From a checkpoint of a small transformer trained on Wikipedia.
Training: 140M tokens, 8545 steps.
Each number is 128 + 24 x the weight over its row's rms, rounded and kept within 0 to 255. Layers, rows and columns count from 0. The size above them is the row's rms in percent of the matrix's.

# layer 5 MLP down (transposed), 320x160, rms 0.0768, rows 154-168, columns 0-159
size [ 96  98 111  95 101  97  99  94 107  94  94 103  94 101  98]
[[135 141 121 102 172 108 129 118 128  87 129 118 141 126 115 143 114 123 156 147 109 151 201 128  75 133 156 162 167 126 109 144 129 111 118 128 123 138  79 117 134 105 113 109 149 119 140 111 161 116 112 141 141 134 146 139 125 157 124 181  78 123 110  85 139 135 117 110  96 145 122 158 124 111 106  73 155  81 148 151 137 106 149 193 133 193 162  80 143 126 125 131  93 162 115 126 115 100 126 139  95  97 116 146 138  84 137 159 151 128 138  85  94 163  92 140 153 127  98 100 151 134 128 129 143 100 141 153 167 142  99 129 130 116 112 156 133 119 134 117 169 129  97 116 119 174 115 136 129 147 118 119 103 138 123 114 161 122 136 108]
 [ 94 116 136 111 163 156  92 121 171 139 139 153 162 122 104 168 143 117  75  87 160 132 138 163 123 142 114  97 126 124 151 121 120 125 100  95 117 165 120 142 119 123 131 169 140  93 137 101 110 107 145 102 160 123 140 109 148 143 133 152  92 134 158 139 136 135 109 127 146  74 110 144 142 146 144 150 117  83 157 139 163 115 109 140 124 159 141 178 150 109 122  98 127  96 124 120 103 117 170 129 164 148 117  93 132 131 110 132  79 129 135 115 135 128 121 181 117 157 166 129 130 151 121  85 114 164 140 115 125 131 124  54 129 134  69 150 151  86 127 138 127 138 121 126 165 142 138 153 126 121 150  71 137 139  96  74 126 128 119 133]
 [154 143 134 128 140 112 134  94  76 129  93 122 113 117 113 150 101 141 100  79 127  97 115 157 111 126 164 107  97 140 124 158 144 112 122 154 116 159 136 128 137 142 116 130 121  94 133 131 159  75 147  83 110 189 140 120 121 161 144 134 105 125 210 169 123 141 120 145 152  77 153 128 101 107 137 128 145 124 154 133 103 141 137 142  70 128 182 139 111 156 151  90 187 107 144 129 145  68 128  59 147 124 133 131 132 148 129 154 141 136 133 128 153 146 152  96 109 112 134 155 135 141 150 133 131 161 153 117 128 137 111 113 120 142 126 145 165 152 105 120 103 134 159 121 118 107 115 100 131  78  88 115 124 115 132 117 130 137 112 134]
 [ 93 100  85 176 119 189 118 127 142  95  95  97  97 114 143 132 129 152 138 129 125 114 129 142 113 117 137 146 133 180  75 145 152 128 114 107 142 124 152 156 133 161 102 133 153 130 179 145 129 173 125 146 139 114 133  92 117 137 150 146 134 149 112 102 140 126 148 165 144 142  52  82 175 118 112 145 144 108 126 124 149  95 145 102 121  88  98  89 125 142 127 113 138 169 122 160 147 116 120  97 117 134  99 145 109 157 114 124  99 119 112 130 136 113 100  56 142 101 123 155 150 155 148 106 121 149 127 120 139 123 134 135 102 163 100 179 137 119 189 137 108 142 114 118 164 125 127 122 145 100 124 149 105 158 120 120 121 138 133 101]
 [150 124 130 154 117 160 130 180 121  90 114 130 138 136 119 125 104 117 157 122 138 120  74 111 136 128  93  93  84 110 144 122 127 183 145 105  87 132 144 134 135 200 129 107 136 135 188 129 125 101 143 140 154 126  94 119 143 115 135 100 129 104 108  99 113 177 151  90  60 118 149 141 141 164 146 154  94 101 114  83 107 166 169 108 143 113 120 148 124 101 168 112 162 127 138 133 159 134  72 131 134 122 122 144 124 155 120 129 143 105 138 116 129  84 130 135 131 134 138 154 122 178 131 145 144 162 142 139 139 119 158 115 109 158 100 111 120 104  87 126 128 121 143 125 145 135  89 101 146 118 128 138 135 128 142  84 161 149 131  82]
 [126 108 124  97 160 135 114 113 136  79 116 157 147 152 139 184 157 121 130 109 118 105 137 143  99 122 122 117 112 108 121 177 126 170 123 166 110 152 147 133 162  89 141  94 134 132 128 103  93 101 111 155 133 101 162 161 113 130 152 143 114 128 161 143 137 140  81 139 144 134 107 111 120 122  89 112 129 188 141 135 168 111 140 143 119 142 101 108 104 134 150 136  92 120 129 126 146 144 122 152 115 112 148 115 134 145 135 145 116 166 100 142 112  77  80 152 116  58 118 107 172 136 142 106 163  95 142 115 125  86 147 100 128 111 159 113 166 142 126 125 131 155 145 145  98 174 143  97 164 149 157 168  88 116 108 123 111 101  96 114]
 [117 118 134 147 126 127 151 149 102 135 160  52 168 139  74 161  92 115 114 108  61 130 129 141 147 134 134 150 127 160 127 163 133 116 126 162 131 154 136 112 134 129 131 161 106 134 149 122 145 129 152 102 143 122 109 136 148  90 130 152 124 140 161 128 129 163 124 132  80  93 119 112 127 127 124 162 123 117 120 141 138 132 117 137 131 125 163  98 116 100 114 110 109 128 114 146 133 115 103 167  90 125 140 140 175 155 143 153 164  98  95 138  67 128 102 117 156 146  39 105 179 138 110 108 122 146  96  93 141 130 129 106 126 131 102 122 140 159 118 132 150 137 104 140 151 124  98 119 145 153 162 128 130 155 106  96 150 133  76 165]
 [162 125  83 107 133 124 126 139 112  79 143 138 143 140 115 160 155 129 137 133  96 118  79 155 121 105 132 159 119 140 137 181 119 123 127 110 120 104 125 135 141 166 103 124 165 100 158 120 133 110 107 135 165 116 104 134  98 183  92 134  83 126 164 140  97 162 157 141 176 106 126 138 142 128 132 125 131 134 120 138 149  64  95 165 131 145 160 131 123 122 146  71 115  98 145 114 159 111 125 167 109 107 141 124 111  90  97 118 158 107 119 129 106 112 123 125 166 135 122  99  99 161 111 104 120 135 109 145 119 144 140 134 106 144 131 143 131  82 194 167 120 117  97 145 191 101 105 154 146 101 131 154 117 115 118 106 111 135 154 154]
 [114 150 161 126 103 100 123 121  99 130 147  88 122  99 125 114 117 155 148 162 131 123 103 145 153 141 147 198 119 144 121  76 130 149 129 138 124 130  98 179 116 142  81 112  84 143 105 121 120 145 170 122 153  87 135 102 115 165 121 165 135 125 116 156 139 120 104 121 123 112 113 124 146 167 158 108 113 116  93 169 124  99 131 153 103 140  57 141 109 138 161 126 113 142 159 119 124 126 102  99 131 154 114 135 135 112 146 127 109 121 126 107 149 114 181  99 136 155 166 141  96 104 126 167 137 122 110 115  89  92 166  98 148 149 121 104 117 146 129 134 142 141 172 115 176 136 129 149  77 107 145 144 127  91 131 121 143 173 103 153]
 [127 162 135  92 144 151 110 113 103 143 134 145 155 139 111 102 149 122 123 120 128 129 148 137 128 133 157  98 115 127 122 154 139 134  91 121 155 176 137 134 141 168 149 108 129  93 136 106  99 103 138 132 144 119 130 155 191 175  68 125 123  99 145 148 148 148  75 185 143 135 118 130 109 153 139 116 103 155 162 108 132 145 134 103 144 100 102 152 124 130 127 131 206 133  97 127 121 114 144 160 143 132 119  92  88 148 164 106 112 114  97 152  97 154 120 159 144 133 132 133 139 174 134 119 148  71 116 118  86 121 127  89 129  97 107 107 106  60 142 106 100 113 130 138 124 118 114 145 134 147 183 122 108  80 121 136 134 125 129 131]
 [168  93  68  87  91 107 137 118 125 129 128 173 178 117 111 131 135 115 133 103 130 126 123 176 127 108 108 142 156 103 165 138 113 103  89 153 135 135 144 132 122 100  99 161 145 142 123  88 156 139  91 128 104 164 126 148 134 126  98 114 109 146 130 142  98  70 139  96 167 113 116 112 140 100 133 136 134 136 138 121 139 120  82 114 116 124  80 109 151 115 128 113 140 119 130 152 114  95 196 149 157 137 137 149 111 155 171  85  93 140  91 144 113 140 123 147 119 114  83 139 144 127 128 150 170 140 124 138 170 155 104 109 143 116 152 158 124 150 161 104 145 104 137 127 192 119 160 102 135 125 146 166 141 103 128  98 115 143 130 131]
 [131 145 108  96 112 113 112 132 115 102 119  98  85 130 136 131 162 112 101 114 130 138  76 108 119  80 156 122 136 115 119  93 115 118 120 119 114 111 113 172  80 145 125 142 134 110 127 163 121 175 134 117 147 132 102 122 130  87 105 114 140 148 149 106 157 133 130 144 167  97 114 121 129 131 122 157  75 108 121 117  67 138 133  79 102  98 132 147 163 152  88 105 120 159 122 106 116 124 176 160 180 137  99 161 119 100 154 130 135  86 155 147 176  86 152 157 146 145 147 149 129 107 157 121 147 172 134 126 138 141 126 130 136 115 148 122 110 189 166 148 118 126 100 165 164  95 122 145 121 143 142 124 139 136 141 110 165 157 130 152]
 [128 117 119 142 125 114 116 118  87  90 139  89 153  81 139 126 110 130 119 153 123  99 109 144 156 114 124 159 162 141  68 131 125  92 120 147 141 141 112 127 128 130 132 130 144  75 182 131 136 106 176 114 157 152  81 111 127 126 109 110  98 170 121  83 161 150 134 135 150 117 138 157 132  86 112  86 112 113 116 108 165 139 153 130  99 129  87 129 118 168 120 151 157 112 120 136 124 105  85 136  93 150 146 154 149 163 112 135 117 153 107 156  84 127 179 127  97 119 140 157 139  72 104 168 138 152 105 150 149 156 105 169 120 130 130 110 165 170 148 124 105 139 128 107 161 124 135 138  92  98 146 151 139 114 127 114 159 141 127 112]
 [160 138 133 145 163  77 141  93 123 166 126  92 134  94 131 115 154 122 128 127 147 104 122 134  99 120 157  78 160 110 125  70 100  97 135 166 128 114 147 117  67  98 138 119 151 104 126 137 127 129 136 158 133 152 141 111 101 116  83  96 142 150 116 147  92  97 136 148 144 186 112 147 163 136 145 133 154 109 104 154 132 146 135 157 134 110 125 137  98 108 161 121 127 131 127 144 124 108 135 109 135 136 165 147 109 124 135 139 142 117 105 133 195  82 129  79  99 132 189 150 151 150 121 117 124 180 177 136 125 123 130 129 121 169 149 107 130 131 139 128 108 123 106 142 128  97 159 108 109  90  87 107 129 100 136 112 154 109 158 103]
 [166 126 107 109 123  96 136 197 128 136  86 165 124 104 100 177 118 151 160 111 112  99 134 167 134 124 114 139 114 141 118 177 176 123 144 153 113 144 151 107  87 127 158 142 147 138 135 112 131 138 126 159 140 122 111 115 136 152 141 103 125 102 131 126 114 120 148  91 107 127 113 154 131  63 148 140 120 139 116 114 150 154  62 137 126 109 126  81 113 163 158 157 165 139 103 137 124 137 135 116 124 119 162 122 112 147 133 136 122 127 136 101  86 105 121 155 125  92  74 145 139 109  93 147 158 109 125 168 111 180 127 138 144 139 155 128 179 161 146 116 116 110  99 112 108  77 114 129 122  86 161 140 132 122 103 152 120 120 134  89]]
# layer 5 MLP gate, 320x160, rms 0.169, rows 155-168, columns 0-159
size [ 99 105  97  96  94  92  94 101  92  90 113  97 107 111]
[[154 185 112 129 121 153 105 160 137 184 127 155  99 142 129 121 129 172 156 137 133 158 152 148 154 162  60 110 119 115 144  83 117 135 137 176 111 138 100 144 133 145 165 136 133  98 141 135 112 120 126 143 136 121 145 150 129  84 162 118 100 110 142 156 143 136  96 134 115  74 109 149 100  96 106 145 143 118 124  88 171 146 161 109 140 142 107  88 115 139 145 136 125 134 129 153 160 113 118  86 101 144 146 108 145 105 164 138  92  98 155 149 112 133 114 126 122 131 130 169 105 114 114 156 126 103 129 134 114 160 153 144 115 127 112 143 124 103 102 126 102 122 169  45 123 101 160 155 135 135 148 143 120 108 123 152 147 120 115  76]
 [ 83 163 142 108 143 137  74 101 114 124 163 142 144 130 134 155 122 163 150 116 122 126 147 129 136  87 134 143 133 147 152 136 154 113 163 153 186 116 104 105 123 134 185 112 101 120 142 144  91  83 115 130 131 113 169 127 120 151 134 145  96 168  83 125  99 148 140 129 101 131 126 103 113  83 120 109 143 132 116 163  97 104 166 159  94 109 138 110 108 152 173 122 159  94 139 141 151 122  98  81 122 117 117 148 153 128 166 122 139 167 108 151 121 122 146 124 117 112 141 156 121 131 129 110  80 114 165 133 154 147  81 125 137 146 104 146 138 125  94  75  96 137 130 124  86 105 156  93 127 124 141 139 129  90 173 156 106 117 138 133]
 [115  94 101  93 153 134 132 107 113 149 137 150 113 151 131 140 163 163 163 143 116 136  63 114 151 133 138 157  65 191 124 103  83  96 170 133 127 152 116 143 138 139 155 120 125 143  96 146 116 131 116 124 154 131 132  81 113 139 120 131 134 105 138 123  82 160 123 132 118 107 105 144 116 120 123 128  91 129 159  99 114 132 131  85 118 143 124 136 120 147 137 138 138 149 166 106 116 117  69  91 129 110 137 125 115 132 136  96 122  87 142 103 119 118 104 173 186 137 105 129 100 121 137  73 125 189 125 165 149 123 165  95 110 175 154 147 114 104 141 149 154 125 138 125 132 119 116 116 148 158 118 182 118  97 119 122 121 147 107 144]
 [114 116 138 119 160 120 147 167  88 138 157 117 118 102 116 109 138  90 115 106 114 121 131 126 145 104 121 100 123 133 150 112 118 142 138 147 121 118 110 134 139 116 153 137 159 119 114 109 141 166 144 102 142 120 129 117 112 142 148 172 108  93  84  86 150  94 134 118 155 171 145 139 154  94 112 143 130 159 102 132 141 123 142 110 119 129 141 134 169 138 107 131  73 176 164 137 172 176 131 135 184 129 117 181 165 134 128  99 140  82 105 154 131 130  69 130 115 109 106 129 103 127 106  87  91  73 108 100 120 148 141 184 182  94 118 136 153 144 135 127 125 137 120 107  98 121 120  90 108 126  95  89 142 151 145 122 118 110 150 140]
 [147 117 103  98 144 121 128  93 154 100 167 139 153 102 148 152 111 184 111 134 123  99 105 157 113 157 159 117 180 140 126 149 136 134 112 109 110 106 120 156 109 154 133 112 137 122  60 148 194 110 148 100 133 161 117 143 146 106 148 143 113 143  92 142 143 103 108 118 141 114  95  87 144 116 112 166 113 151 153 156 132 147 154 119 100 119 132 132 149 119 120 131 111 157 162 127 155  84 129 124 119 123 127 138 160 124  91 136 117 129 153 135 104 125 133 135 128 113 142 149 172 146  77 141 163 123  74  82 105 130  87 102 175 141 149 157 117  77 169 104 125  99 129 131 105 145 123 162 139  94 117 129 108 135 157 131 132  88 123  97]
 [116 114 139 164 117 145 138 130 137 139 138 182 140  91 119  99 118 113 107 111 174 142 137 128 120  91 138 113 136 140  88 110 167  75 112 109  80 151 124  99 121 126 119 103  88 143 197 137 135 127  91 133 165 114 136 121 156 161 127 142 125 122 149 123 175 131 132 154 155  99 141 122 110 144 116 103 120 165  99 105 128 117 122  79 155 155  81 121 177 147 151 147 138 130 120  83 130 158 149 119 127 146 110 144 125  90 124 150 105 150 154 105 106 115 188 153 137 151 157 149 167 115 110 164 149 111 104 127 139 158 106 145 145 129  99  87 124 125 151 131 118 116 125  99 138 113 102 153 158  92 142 135 128  87 150 115 128 140  96  79]
 [167 163 119 141 106 152 133 136 118 133 131 139 120 159 158 127  98 132 146  92 127 114 139 133 110 142 101 151 114 119 131 159 123 123 119 145 116 123 110 136 125 168 125 137 125 130 150 137  88 157  96 133 131 106  78 149 151  95 141 108  86 130 121 146 111 166 127 118 141 124 144 200 136 108 125  96  87 148 111 113  80 139  92 106 152 143 140 145 145 135 133 134 109 108 126 121 137 137 110 120 113 125 104 147 100 105 122 173 116  92 192 176 146  85 175  93 117 113 133 143 151  99 141 149 122 105 113 123 105 163 170 160 113 105 159 163 138 140 106 114 123 148  76  80 171 146 118 101 153 149 122 139  83 141 119  81 131 142 179 132]
 [129 107  98 149 139 135 139  93 114 121 120 178 178 123 115 122 125 145 142 110  85 140 152 138 138 109 123 171 153 113 133 122 114 121 123 142 126 104 103 132 124 120  94 173  88 106 101 161 148 105 178 138 213 158 119 149 101 138 105 144 139 106 154 124 107 159 161 112 135  90 136  79 134 133 103 120 160 115  95 176 104 131 134 140 127 133 105 119 123  95 145 110 137 140 116 148 113 122 112 147 108 147 107 105 138 144 132 122 123 161 100 115 106  90 162 149  79 137 122 103 156 117  97  98 110 104 160 125 153 191 164 122 132 109 159 112 151 143 163 158 147 123 149 131 153 130 118 120  98  72  96 148  96 113 138 119 103 116 142 150]
 [141 163 150 121 155 181 164 140 116 103 147 116 126  93 148 179 119 125  72 137 115 147 113 116 116 134 130 181 138 139 128 156 161  85 131 149 133 149 128 124 121  85 140 139 128 121 137  69 119 112 114 106 143 161 114 111 137 114 106 125 146 122 133 114 162 138 149 107 113 104 183 100  94 138 144 104 122 137 119 116 113 129 112 105 127 108 122 146 115 150 120 103 123 115 120 125 155  39  84 106 118 137 114 130 125 122 137 165  96 105 116  92  97 120 139 141 132 147 133  85 122 151 108 130 141 147 162  90 183 119 132 120  97 111 156 121 110 105 139 121 156 170 144 106 147 188  60 146 136 156 122 124 116 150 129 135 144 105 152 136]
 [153 101 144 131  79 144 125 134 115 106 149 178 139 125 133 118 124 151 143  69 138 107  87 136  99  87 173 141 137 117 168 108 150 125 145  97 116 117 100  95 117 116 109 143 147 125 114  83 135 119  86 123 136 110 147 141  87 132  72  78 133 151 160 112 130 103 132 142 139 103 126 135 105 107 146 107 149 105 134 136 143 158 131 140  99 112 113 143 107 160 123  85 118  67 140 134 123 130 155 136 157 118 138 118  97 150 151 108  96 171 141 173 106 114 118 115 122 123 149 171 116 158 122 118 143 125 121 130 139 131 121  78 141 142 102 137 133 117 132 108 183 164  95 155 141 153 185 138  84 135 150 190 143 149 133 123 108 116 117 131]
 [ 99 128 103 132  87 139 135 161  84 161 118 118 139 124 105 128 172 167 145 149 134 127 101 147 160 132 139 113 148 107 140 109  92 119 143 164 139 158 129 162 100 114 128 179 185 140 126 129 122 129 149 135 131 107 138 110 162 131 121 124 143 111 128 139 135 130 100  89  87 106 127 113 124 127 173  94 147 157 112  86 155 116 140 150  79 138 143 121 127 106 144 119 147  93  97  89 147 124  69 138 139 166 173  90 136 160 146 136 121 128  98  95 133 145 120 175 118 100 129 100 123 140  91  82 131 123 115 129  70 116 127 160 135 154 132 158 136 153 117 140  83 120 116 148 129 132 156  97 128 153 101  93 118 101 160 113 146 104  80 125]
 [107 112  73  76 108 125 133 175 162  93 172  61 118 144 149 169 142 136 144 108 142  73 109 134 137  90 139 102 139 114 154 132 144 101 121 111 131 158 120 134 161 118 176  99 142 150 153 118 143 128 137 107 139 118  86  82 135 117 117 157 156 116 106 123 160 149 162 141  99 136 149 123 106 134 124 111  88 100  87 133  93  98 130 131 157 150 139 145 115 136 147 113 144 144 130 142 136 118 130 166 129 106 138 129 175 178 110 127 127  93 110 110 122 132 141 152 159 159 152 149 156 135 116 122 143 139 142 126 160  95 128 141 157 183 108 144  83 117 112  99 130 114 139 117 109 144  89 118 126 117 124 112 162 132 115  90 125 135 186 112]
 [134 144 124 124 138 148 131 113 127 120  57 146  72 134 109 110 150 102 131 122 108 122 115 150 133 124 123 123 124 136 157 163 174 139 126 101 168  78 124 141 115  97 122 115 152 142 108 140 123  83 146 179 138 180  85 102  72 153 143 143 158 104 102 135 169 156 100 149 137 116 103 120 142 159 136 117 141 161 113 152 121 133  88 132  95 147 139  94 112 139 121  82 114 134 128 140 179 123  88 120 122 145 125 125 144 107 120 102 130 180 113 112 128 124 121  98 183 112 158 123 132 144 139 185 166 145 129 126 118 145 152 133 102 170 112 105 105 135  93 136 111 133 127 139 141 161 117 108 172 108 159 117 107 129 166 115 109 111 108 146]
 [168 156 107 132  62 122 163  99 153 181 139  93 118 127 118 124 126 143 165 177  98 160  95 128 127 136  53 156 105 141 123 135 145 142 159 153  83 117 109 111 128 116 135  81 132 149 132 112 135  94 107 140 133 183 125 124 113 156 103 132 116 165 136 127 118 144  81 175 115 125 160 151 121  97 137 130 155 138 134 124 127 151 126 105 140 137 119 153 106 139 121 127 166 127 116 121 115  72 139 141 118 148 126 121 150 121 128 132 116 116 117 109 116 154  76 145 146  85 130 144 138 110 131 118 165  97  92 157 109 121 110 179  96 105 100 125 105 143 144  99 129  91 137  87 166 147 141 133 115 104 119 147 100 150 166 130 123 128 163 109]]
# layer 5 MLP up, 320x160, rms 0.166, rows 155-168, columns 0-159
size [104 113  99  89  85  93 103 100  87  98 108  98 101 110]
[[153 126 157 121 132 107 170 125 103 148 105  73 108 186 113 115 135 164 161 152 111 145 149  94 150 119 146 117 142 142 111 122 148 152 159 156 119 138 163 117 135 145 117  75 140 118 121 114 134 135 172 150  99 145 124 118  90 107 164  92 156 125  72 185 133 150 120 115  73 158 141 145 117 105 112 143 148 113  98 151 110 132 114 139 109 114 143  74 122 135  70 115 112 114 137 129 124 147  98 123 141 112 141 160 134 126 129 131 121 142 164 147 151  63  90  99 110 134 124 109 154 125 130 136 135 115 108 113 148 112 145 132 148 115 119 159 122 145 122 120 124  77 155 158 127 103  79  96  92 171 171 142 133 142 102 124 118 145 128 145]
 [ 51 137 145 129 168 104  97 136 144 146  86 172 161 153 112 188 138  82 138 154 140 127 115 120 100 128 137 107  81 121 155 108  86 105 151 140 107 124 115 124 165 106 132 101 127 134 135 118  93 106 178 140 100 118 149 104  94 112 140 146 113 122 143 135 122 145 109 100 143  99 101 189  84 123 129 181 140 124  94 102  70 111 104 145 111 152 164 153 125 101 152 118 164 150 133 137 150 114 139 121 133 118 140 124 141 108 142 133 156 161 149 107 135 108 170 165 102 133 123 146 117  94 102 111 123 123 123 127 135 165 116 111 102  87 112 127 132 105 110 132 112 149 168 162 109 151 148 151 123 130 129 141 122 147 145 144 139 130  98 100]
 [138 111 157  90 173 125 119 168 151 130 120  95 139 169 119 124 115 155 134 162 180 107 158 157  69 122 111 119 108 131  98 127 131 119 126  92 144 119 111 124 133  76 129 129 120 132 123 144 162 114 113 111  76 133 109 170 152 142 132 154 127 140  95  92 135 129 111 108 115 129 169 154  94 139 104 114 136 167 115 158 103 131 165 129 110 116 167 128 120  91 131  98 162  95 161 148 114 117 156 134 142 104 157  97 106 152 145 129 149 157 164 105 177 148 132 140 105 141 151 127 107 114  96 150 109 109 117 162 152 150 152  99 123 103 114  87 126 153 110 107 148 104 134 155  96 142  91 148 166 105 115 136 118  99 126 139 100  62 140 138]
 [ 88 142 143 126 112 136  87 117 139 109 113 155 135 120 116 124 144 138 108 121 126 132  92 119 114 142 146 162 116 160 135 120 150 115 141 131 151 103 147 106  94 130 112 124 124 142 166 104 185  96  86 122 136 132 123 129 162 134 114  64 153 156 175 162 144 153 101  85 170  77  94 126 108 164 156 112  78 114  84 125 121 146 121 130 108 127 109 155 110 128 156 102 151 165 138 113 123 122 169 113 147 147 116  65 126 116 119  93 140 157 135 132  98 133 125 107 147 154 139 153 157 119 155 143 139 117 122 115 108  99 120  79 111 123 112 129 121 109 115 146 134 180 170 148 181 148 183 132 128 133 149 126 149 100 113  83 113 110 123 120]
 [140  98 134 113 121 111 147 119 113 122 128 111 120 144 136 179 102 188 108 140 145 120  85 161  83 177 149 117 119 125 114 118 144 171 110 106 139 135 134 162 125 154 137 124 167  99 128 156 151 122 129 134 123 122 121 130 134 129 175 108 115 126 125  91 168 111 133 150  89  98 137 117 112 148  91 140 133  84 135 106 104 146  93 113  94 171 122 114 147 123  51 160 111 175 107 102 169 141 139 158 149 121 131 126 155 136 131 122 118 130 126  99  81 117 116 190 120 140 128 134 106 136  52 150 151 128 103 109 123 119 148 130 139 146 113 127 171 101 141  99 109 102 140 106 146 173 122 141 159 119 137 155 124 115 111 111 139  99 136 155]
 [113 149 142 125 148 122  97 131 179  99 105 191  82 118 147  92 131 167 124 130 128 121 150 140 120 162 194 144 116 111 140 123 126 134 118 102 105 168 142  95 110  65 144 178 164 189 111 109 164 110 145 154 148 170 156 169 104 156 122 112 120 147 123 137 161 138 167 151 102 117 179 102 109 149 127 115 100 138 126 116 152 139 119 134 108 108 108 139 121 123 113 164 122 143 151  90 150 114 121 112 151 136 158 129 122 104  65 109 106 105 124 128 112 115  76 134 136 128 153 145 144 110 123 138 102 122 126 114  94 132 131 153 142 119 140 102 146  95 131 137 108 123 161 125 106 138 112 163 139  95 113  97 143 109 110 109 140 105 102 103]
 [147 129 136 124 124 132 104 141  79 114 108 169 111 118 121  97  99  88 138 134 110 147 144 129 170 163 119 117 140 111 158 149 136 138 120 122 104 158 109 110 145 160 145 149 130 124 128 167 103 123 100 125 123 102 153  94 184 101 203 151 149 144 147 144 139 129 105 135 132 105 120 173 170 136 109 134 113 104 124 135 177 160  80 114 108 106 107  89 129 155 110 134 122 147 115  74 140 125  94  83 175 128 177 114 125 132 124 162 116 131 168 147 166 147 147 132 142  96  99 125 107 108 141 154 125 152 121 149  96 134 112 120  93 119 130 151 141 112 110  92 143 111  85  87  93 134 104 146 156 157 138 141 105 150 110 152 132 105 153 104]
 [160 157 125  96 162 157 126 109 117 124 122 125 157 142 146 128 132 115 166 121 117 121 120 122 122 123 140  95  89 172 107  79 128 110 144 112 130 115 166 119 154 175 166  91 152 122 104  79  82 121  99 145 130 138 170 123 141 121 106 134 119 139 127 122 127 103  87  73 136 162  90 140 151 168 133 151  86 138 140 139 147 132 150 159 134 138 152 110 169 144 152  93 123 122  98 112 126 137  96  95  87 113 126 118 114 136 137 146 148  86 139 182 125 126 120 122 126 124 133 116 147 165 100 123 153  88 171 114  92  77 117 138 134 124 105 130 113 133  83 122 150 106 162 118 154 102 135  87 175 123 107 130 170 157 106 113 147 156 151 141]
 [151 121 126 154 105 134 133 136 125  95  85 150  96  99 142 166 124  95 166 161 118 120  90 121 119  95 130 141 105 131 108 163 164 140 130 147 118  89 151 118 154 114 128 164 132 151 138  98 134 133 112 130 159 126 134 126 164 141 149 126 182  77 130  77 128 117 107 166 146 145 165  93 123 193 169 109  59 152  80  98 140 157 143 115 148  95 144 137 119 121 110 118 121 119 109 111 136 121 132 123 184 137 122 146 113 145  89 130 102 116  97 130 106 116 124 169 112 127 156 104 104 130 158 121 123 122 152 114 107 169  88 140 116 149 106 104 103 113 132 112 106 106 114 132 116 151 110 149  93 149 116 134 133 131 138 115 182 112 129 179]
 [116 103  93 123 145 172 128 118 138 101 140 121  94 134  98 136 146 162 168 143 124 101 179 110 156 127 121 143 114 127  91 138 160 120  88 124 118 147 166 106 116 138 165  63 121 164 150 124 149 125 129 130 135 109  99 124 130 127 129 136 133 153 137 162 114 155 103 168 147 108  97 179 108 125 145 138  92  90 138 147 117 129 181 119 105  64 152 169 106 101 134 117  99 139 127 134  99 120 138 105 116 121 110 141 145 107 101 125 154 104 160 106  98 139 114  97 131 146 195 104 105 121 119 114 100 114 110 108 113 121 137 162 155 148 141  89 138 137 139 101 146 144 118 149 116 109 132 168 112 142  74 175 119 146 138 137 132 179 105 138]
 [104 131  76 134 106 130 125 137 158 147 126 130 123 177 130 131 134  98 104 179 170 104 130 132 164 135 152 131 117 105 142 132 141 105 141 130 112 124  73  81 195 127 127 109 131 131 117 162 149 101 118 129  90 109 163 135 121 141  93 110  99 188 148 138 121 115 141 113  88 104 119 161 111 120 113 125 132 117 175 119 137 175 136 113 116 102 125 151 131 132 113 151 179 139 149 176 104 153 115 101 131 152 107  48 132 124 102 137 164 107 127 122 130 137 124 146 133 146 129 132 112 163 117  75 105 154  91  97 101 144 143 143 126 127 130 130 155 107  84 131 130  95  99 119 123 115 131  77 140 145 140 141 138 103 157 155 122 102 143 114]
 [134 144 125 155 163  93 140 154 150 130 149 112 131  99 161  90 139 140 103 112 128  89 117 129 113 130  88 119 107 112 118 148 139 118 131 147 104 122 169 156 135 178 111 148 113  68 117 144 159 159 169 102 158 127  98 119 149  74 115 129 133 130  92 113 102 126 173 133 114 117 111 117 148 162 117 117  83 120 136 122 153  75 151 112 151 145 148 156  94 108 107 125 119 109 123  73  77 108 106 117 148 127 161 104 128 122 127 107 103 182 144 116 161 142 142  94  75 152 107 148 148 114 134 120 175 163 154 124 152 136 118 170 140 128 131 150 168 108 162 144 105 126 160 116 125 142 115 135 111 134 150  75 118 141 135 107 115 128 133 155]
 [127 135 116 121 132 143 112 135 133 116 159 161 173 145 112 149 147 106 140 125 112 139 108 156 106  98 132 137 115 147  71 154 169 121 111 133 137 176 126  94 145 125 143  77 153 159 100 161 150 154 122 110 123 134 128  84 120 110  89 121 161 122 115  71 148 115 118  99  70 153 184 129  89 108 114 121 119 120 132 120 162 124  89  94 135 144 145 151 110 117 159 140 113 133 111 147 130 120 130 109 151 168 105 126 177 124 137 124 128 106 135 143 120 112 151 169 182 133  88 141 112 131 134  94 154 147 119 119 123 127 106  98 128 123 160 133  57 129  88 127 117 158  75 140 122 151 110 123 119 183 156 145 150 114 138 147 127  98  99 121]
 [106 136 101 120 136 105 134 132 155 108 121 110 138 138 120  98 165  83 108 151 131 155 112 125 149 152 159 136 144 115 154 125 150 154 147 119 136 129 136 147 150 138 125 110 127 141 126 153 136 116 167 107 111 108 163 151 146  99 140 128 126 123 163 114 113 137 118  81 128 107 136  76 109 126 174  83 151 167 128  92 144 127 117 141  98 120 137 148 145  88 147  68 112 103 110 148 109  76  88 135 108 115 107 134 117 174 127 158  98 162 122  95 140 142 117  96 177 159 137 169 141 124 155 149 120 119  75 124 153 147 143 155 129 127 145 115 174 182 150 177 107 165  69 108 114 130 137 113 102 128 125 122 152 153 157 150 146  89 139 127]]